{"n_layer": 10, "n_kv_head": 2, "head_dim": 64, "d_mlp": 512, "activation": "gelu", "norm_place": "pre", "attn_scale": 0.125, "bias": "all", "init": "normal", "init_std_up": 0.0603, "grad_clip": 0.5, "final_lr_fraction": 0.0, "seq_len": 2048, "train_tokens": 138500000}
Each number is 500 + 25 x the weight over its row's rms, rounded and kept within 0 to 999. Layers, rows and columns count from 0. Numbers have three digits each. The size before them is the row's rms in percent of the matrix's.

# layer 7 attention key, 128x128, rms 0.0447, rows 52-63, columns 64-127
093:497525490511517489514467502514490510516504492551449512509510534512467449477519498471464498561468540461486515493524538524479486529483526479513504451457511526502504499506510501527482492527487512
105:491481497510500535508509452530494560498509501513515549466564486532510544487516526485500501539508481534523484516527512504517521477491490479502491485545517517509507505538512491549506521489473477
102:495480535499521544521509495541489469468463504529512532520499463527498521539485492535502516521547463526469482493539502553497486530448535531495494502493559492512528501490457493506512527522494483
094:511487529494490543507500505490477501537488534498468460478488510493566472499499428476466498503505491483483477494476516487514524518504494458488473537468525506533438505513496485501504480516562535
097:517504465520476498508503553488498457530458482511504474468484489504468490502535495480466525491485472502504539511538511512532507495506492494477480490525522459521532462469460545514506515536516519
092:523444526512481539534508465483466526527522531531503478518437476522484480499508498460505509526446487531503450476467498523480485484494519500510516538481495481546478504492493531500485529555471449
100:477477537534542462534497499507536518486545476521481516489495553498473480543489524505497512546542504505488488496524515532450505522485481505564502520523501481493514484512434484496490468530486484
096:492515482499481514488529513501529527450535527533458515511476507502490524527504459486501519505511483547488508454535504515497507525497482491536551518497521516504520526477512499475534446523500507
106:508510491544534497518504516530535510535509501482550536513518527509515553471492544466531538495522489517509485486471476509505495489522519525506524460479454513533519506495504476510501520532515526
094:515497501518532499509521510487490516466480454514485472508524526498500534482504511541464534502493494485492445527447497481510485499449492509460508495479503522517506521496480478485546453509488437
095:512510488523507490461524503479460496506514497478476493447495519517528496511493479521492492484504495464518491467513516484507528471514512508486526501474515502518499478458521473510511502502506541
097:505477494468442443469524487479472517482502506489490517501501467554494477484498474475524519511475484503495473504528534540454483503490508488523542476497520475485496495534500457475502495469514500
# layer 7 attention query, 128x128, rms 0.0482, rows 53-63, columns 64-127
092:506529495500534553503492475491502472539506541480501500491481476516525532489470540518515530517490519517514469498483506495476519476506461539436548505538487494495472529484535508492465514454495504
094:505490502468490479476448533493505479467513506536489446482452507484492525504500457470519511503485517503505481490515491543523487486487520505484453519500512516493498509516529506484564508532499472
093:527501470507506512540523491516454505509499499484513506509513531473528476484519446489475465502427491528477461535495514499469488529511544517498466501526506459499526508511506491517512498496472506
096:494516516462508469458482497500526490497480504526475427518479511505526504485504495499497457513478515507494456524497487506490521469503485477505473518521512499544507450509497507531491514484463510
088:541510515476494460490461478521489515522493503525546524522500500510525502514483469498431512523468515493440527512480518517484478536486516504482531511459557466547553492493527487484506500470496482
096:500487515486515452499477531541505521474461482498509526476541474508492475532487486466500487507493520498481513540494463509469489516460472478496549460536534564455460469482490507526477477458511509
091:505509511494473480444484525462558479535479488518500517507468509452470506484505509518457537501490505515490511518495451527514436529516512492554500510510483521476503480513504471472505495487487496
092:508490494472551484457512494546512482523516521489520537496505482506505538538477504475481489495515508482498489483465475503537547485509541528493482460504511510510495490472482492486456483520492499
086:487487523470498533523508481503513482448462502516482483514513498480444482490540521479505518529486544483479448514444488470532490504496535495476540506470496474512485525497514502532476498490552496
089:462486505502473479479495507519480459500495514496493503471516541488527447514524497508502482514485494476494542514483567489451497506542523466511492531554499522510505475497465478498469458492525484
098:532484533490524519463511495513489518516534531473545546469523501494558518512513498469508540516551498494525530520531546499485441498488499545482512520504538489511498494501492516517511491468515479
# layer 7 attention value, 128x128, rms 0.0305, rows 0-38, columns 64-127
089:512473537488510488478547494511502492496528515509488493494517470517497519485461479503514474494517477493518505496502506520456514513481489454523495524517462494446505469470495476499498478470478500
089:516494504583514529526496561509497527482538499454526508466504495538459488532527500514480528494519499492484468520535478492501507485462473495478516515491496470480534498497539509485517465456503503
095:551478477474536499526492521491519534531553506512551487491515533478497525500485526496502585511523531502513507500484489538498568527477497486490524496536485504520484556491482481526527508503499497
102:518535520499495518546527512549509500492548491490539507543512500499542536523498500521530516489510481530535520508516532546557499518461548545485504504446516517483498494486527525516513511511505436
085:472474501491494494518465593532493526505483501498470452536509521489548521553464482494494503540537480532475496524490498500525496497495482467526497477513480536487490518465499466546493537498493463
084:465567522501437498509463506511471495531487547511540504494508541474518511495532458497518496506486473519524504457500497521469487501533520499545492497489507485556531510543495505480460529519514526
097:555497531460510479496525546511471520522472524508486485524509478537514461517528535463517526525484539523533517508508521511497474516467496527538495466476504475527503489545498514491523495511505547
088:527520500475532520522503479485487458531514460486502555497500481498522529476536492536522492591509503504482517535495542548452478512500502523524491469488545518537538499527497523480460521471546509
102:527520463482487504529534538504503499493491564533512518525513498492510511526504451522520536527487534545528523500498518479499516472513513503493498559545504535535511478528494503528521495487490458
103:481539491511525486529534543504510492473491480508510474505490483473564493532509490534531539504502508567504531482531519511542496498497505502526492525517481521490520507503468517504513507482535520
097:484478514494512473533506536483471484480515475480549526502517485495494458541517502478467509502537483527545471502489541473538474460490500477502464484503519498470490509474489523466500504487482507
097:481439526505493483529529508488466506530513508512516528496500483504521514553501515534467491463518463513476519497530503507514484500513501503473550527542505480472494458494463523551530533494447491
094:534551482488494502481530511471467506492520500510537526495530493498529452465472495550500487476472479478501474517502482520499481510544486509506474509453546488512470548540506505495491488498520532
093:561511484518510496485524544467473497496481528479502465505548523480524533510566528497462510487524492495511523492471498511451481496511470545518466493493508541494542478463489505514525490503527523
086:472484468548488494509499512507476508455518494519475463560511473514487493512475555518495456505493513483520514519536499493495548481458481480556455475500482524463483494499524503527484524476512487
093:471470496497441478506434518499491523465487456494479509493514485506489441521517473468486468495485462482503464503513470481487470497500525454481492512513486468500488478461469529471460481540508481
095:531545520521519489512501480469513535497510512502492526502471480516498505491485559485505517517523497553514555522542522504552500522503536525485546511526506542483486516535546536531482476530512485
092:514514461445524539471503486488495506471502483472538533490459494494484512527500479492539554485530472486514525490466517450520525467459517515499472506525544490479550502482482530518481517498498511
086:497487562514458488499507519544478502466502503559551492502471488475511463459519509534447515500501516492487531504506521470506516503478463504501457522493518544513465526512487542514488476487479511
092:541468537548526521481471473482499461534479462511471496497518480491522503514459505517528505538468465484506493504500478460515464465488511506516463519500510482499522520499519505490486516484487492
082:474520536492497508509498475483474521510531481519505486558496534535534466505489510514507492526525535512509491440503507515507528512498507540516464541498569520487503489537455530510509529503485531
082:504505498456512502483473513439499517476526498537501519489485485508506465473498471506482488512511481476472494545469489462520485529513518521518483487510477482529449467498504516503475497456489502
086:489497460540539475486540521528496474464530533516501495500503519509557481515505472518476495463518527490484506498514492479484549468529524502452519484511503526522513508553479519482511487493456528
083:489461484502506477469531483542552482493458476483524488571458521472506496468486481540496539504534493493509517516498474465546486498480471490530505493501500477498499519459533493506483540454473492
091:527524510510512526533581491475474502561487516499482510520445514531503493510505501459518495508473517493498557486530507491523493482530524476479452483498489506506507477525492462471535511524524517
093:514501514500451470503517505518478494505483463499479488488450529532503490514477488499498522492502469471491506490529494468529490486517456492509516510478460497467460482500519518473534454507480487
096:486507511441520487487497539538478525529481464444484514519494507470479468507531472513465503518482474499519462459496466445458484488478502494501501492458490496528497477529462472473505472485509521
080:515517486550512487510450504478489479534471562541546558484489522490504519471486541493499524511542535495500487464488491516489455491526484536476501495533517492507491538504484521506481516485500477
088:497524505481498504477498493513483422536509489499547514496520529508527518530488504524465523496515528550483512483531462519521528479534492502512510512481493484458512497492504510522510531550515512
091:532548477519511557490477508508502481481473485541530513519527481475471503513511491480494471548520488477544539513501495492501526471489470510530581568528501513493494488536534506494504545530508542
098:525528528513545551527494475535497495539524524510544476515475550497510504544544504492531462470512533516494508551507546512563459510531491488533480486525517492543499477494534504529483511508500507
096:522486518517523468480456509488542498495463527487457460491547482473500478536451531472547493474517505511488485492552524464492479490475507470454487494495492494527481460484498482475507496443459469
103:477499533531545501504555499482516520518516507522467477523477467502529533507505517498496535495515550513476518517547506527500513541490531534512483535510562520542502521515531524530495510502515508
095:485481528484524511486530518495501538492442490493510495521481498502531538489462520531469539516535495504492513528519559500528505497515549531517536526503458464498504504487450516483481500549508518
093:522506511490506519483533514503472482513526530559503486495478475502517496486522550499543501494537503505498486477513499496490500488519495535450517458497465497527509470508528484507481509444535554
086:514523472462473477495440489488516505527461479482527481478507503504468532457504473490495478508493509495469502517489465515513494538451538497524519497462508534489473478517496516476507502453476522
095:490453519515467502489551493500453530516509505493549482516493476463469488541467533468498495504526453479514491489494496524478532516454556470494512484482472518490540507522510471464502509506470523
092:512523498485486512530475486506462493517487476530539472540482508473476532472497468504533479456476472520468480492466488455544458490528449538506516494524480511482479476546494468515521501498475519
087:482528455468493447514483519525473481494485488505466527480489509486497506473507470516486483515489480508506515514478502504509517492548478534442463536484495435507546535540551483478488519531454522
# layer 7 attention output (transposed), 128x128, rms 0.0526, rows 0-37, columns 64-127
094:496495466492483499517495493490489445469484484461527481499467468494421490469545513481482503464484508483499429490503500486509508492517508493468484484514512508464497536479507463483475491487456481
097:530490474527519508517498464567506503493500543502522542467489494497496519499527530487480477498496513456523465478491538491539475520505478521505528490480482494487548519531523502473503547536484477
094:507530441488530500515510525504469530534502503467537484523463536536550469534485482479513491504485481488476505484514512479433485515503477505523515527462482533514537515503524499504493513506506512
106:495467507513496488468502487462522508470497486516525465499508494461491525491509524520474519510457478482451496507474490446513489445529519471554508504501491525488490530491496521496499492488482502
095:538519517507497495518530520510522498511499505499495495484491509438494529538492475487467472560492536493454504508504468516483472491505527530504502497534467484510526559486477465495492485509511487
097:479506476473527506517476510476522490520471476509498445531576513477482554464502505545499459489507502487507470487527527511521522514469514494489493500547517453504440494529487488550531501517483547
104:510487522509562477473559512465484520502492471505489488532549508491521495482470499492508473512529523523513543542481517482509528503487519488471510533497484474520468499485474507466486511519518566
084:516532478492494520508514468480537498516528490492487434534487476524507511490507528526504476460463482512483464497493520515523540532505513489478494492508477470522495487514495517534487506539494516
103:496524530534499490511505487509505493488484506504495535523494516484498544518540530514486441502476494457458488494480514515463499518510497526481492539469487507478492565477554485522489577518529513
100:483473523512495494521479485469492477466537533502464518509467497465537489541492478459473487492493494500487498472514435524510496447542502475503489499496505500499499514428480494540486540512480481
097:471446492524504524491484517499509493485520548514473537495478479523525471454488479501499499531525472507493499476493538507499502501532499526443508515483484490491541506525495486527460536478498476
113:502501522504515500530536503499523492485531510487508538463470492473506490538534523494456495522468478504474524494497545481528487501487514492494500500507518522485493523497527458514492550523519494
099:500468521536496501511510521486517483524468508550477508523479491512498512500471480503453526524561488466520516516483524514502513540529487522478469515523530473516512461501530530504541463460525519
088:465438494490529494520540503498494522492516496441502523515498515509440512526471511441530512480500511480479513543505484521507502528532512515467498550459480494504522506480473540506483465467480475
093:538434494495477489502494529495499481487523508460513543458461502459500509517485462491497507479499504505489455485492488474542477499517546515465522505520519520505519559478476513532499529500475474
087:488499529502491548502524535505546513477489485468508451490560492501490526503514509495514479537517519520482495536501471493488500505508527481477468474502484477466498495558475500492502459492543544
090:519486454535474524503506536460544491467513490521485451492492475473509529476492552508508509488534497518497514511527529493476481496482518516551470502493531487496500538486490525486570503491537478
096:507481481498584488502522510500494497490519543502488506489506467490472527458507531484435489504481481499480516458536486498456496504519488507529471478489508512475498517494472520488541516523505452
092:505503533464491481506486489505472441514493525489512491486543518501514484514504429494523492539516473496466507512435541534482477489505484492567531488487531493521536518538505452480515497488511534
097:503494532505479513481487464490511497540479495532526486492494482471550508462472485490477500535511507531521480528505529520524490457505521530491522502469508509503507547487512479517499512497447492
080:475489487487550496456488522500500476500513461478518481497468461547459494506512473501466543501460468446528514513440459540520494480529519525532507496483493499486498488520489470506469508523511504
090:493491509437492501515488504477489500507492492538467530533491500533494473531456494472549507508495485535466478516506457522477494458523480515479514470456544479484478501505506537461496479484486534
090:495521519507517476510464487521474491505518513504476499489522515561520476515492545491498503476453501471514518472533547501469483461481494514516519494558554526506457504523508530495503552528518464
083:499490477504496485485503515505501470554481533517494497515481460534559555549460503487462456536508513502489502465526509521471490463510474524515507483514525523534511513514496494479535547506505514
096:449510515541503502463557480485452501524489454479534517509527497486473476513503494543525510508582493510541489512490527452485527491490478457443544515506493476515471490480516512530479453461476509
099:509489452550524475509511500489462519492506478468517528480512493465463512503449540536545493507541473474520517496490530505561503449471504488500530524521494501505479491503528476500472519527534505
092:461486478530536503472494469492479497490495472503481529502537537502489481500453477508507471520560443516507497516505486521481496508500515464465539516515495488553471456521492543490439477480486485
088:496560480499490492466466478498489523548515505518476501516519526484497446491508473505444500481453485460497524510478536508465493564519500509537490514505507501474507519484517511487486485502470507
089:483451493519467498509476486519512503517525531456486495470462513490492487498474474490484500540498510478520523526478542498498487509486563481482474519467535483491537460487507486539475548495511486
095:495512520498475473495483488494530491471548508501491541466463541528500528495465490469454553504507462497485496497498439535540440482501493546496486508498490504492488504508507513497460568484497510
094:516500528500476498476495509472501528519475506480528493513512479500482489479475525491464505488561556469415480482499449482510513504449505504531460496434517478522530481505463447525525517475523497
101:496444533513514516486465497532485534495470497524513525447483527520525531483506464525475472541482504527512489512546521495521497487516503512541503466506467538472500570492518512492464547510482518
089:525481523495500490527486493549513513503489467481470487518458505496504469510536516505530494531475488523514481528465527496502493475531524499526465455508500493494531533528529472536561474510579483
091:492495536507504525511512465500521501525549491439492493513488520494503507480483486498503467519479507511509520524509516485475518469485543512532522522551542492526489558516472473448489474440551524
090:466493518515527499519496508530477481505504477497502507531514505534479534507467510507465458525534528520487495504587521496506522467457470547499489490511487492493486505511473546492520487484514490
092:491465545490508473469493524506528480516487476597494493507458505491512491516537487508492528532466492478538496527516470481468517520469474500536494520486475509470473487501501496482464470505497515
096:486477500486517493528462513483523474463523447494469519506490506478482499458525521534503523519485498493504496425546491462527514492491501514492502508513512519486459551484507450496488541502505505
095:511572521506487521489534494486451460515488483501525520553493532467485494510486510538483497478533506487502522514508492495522543490460488495512485540504525458538471452478527504533513458463467521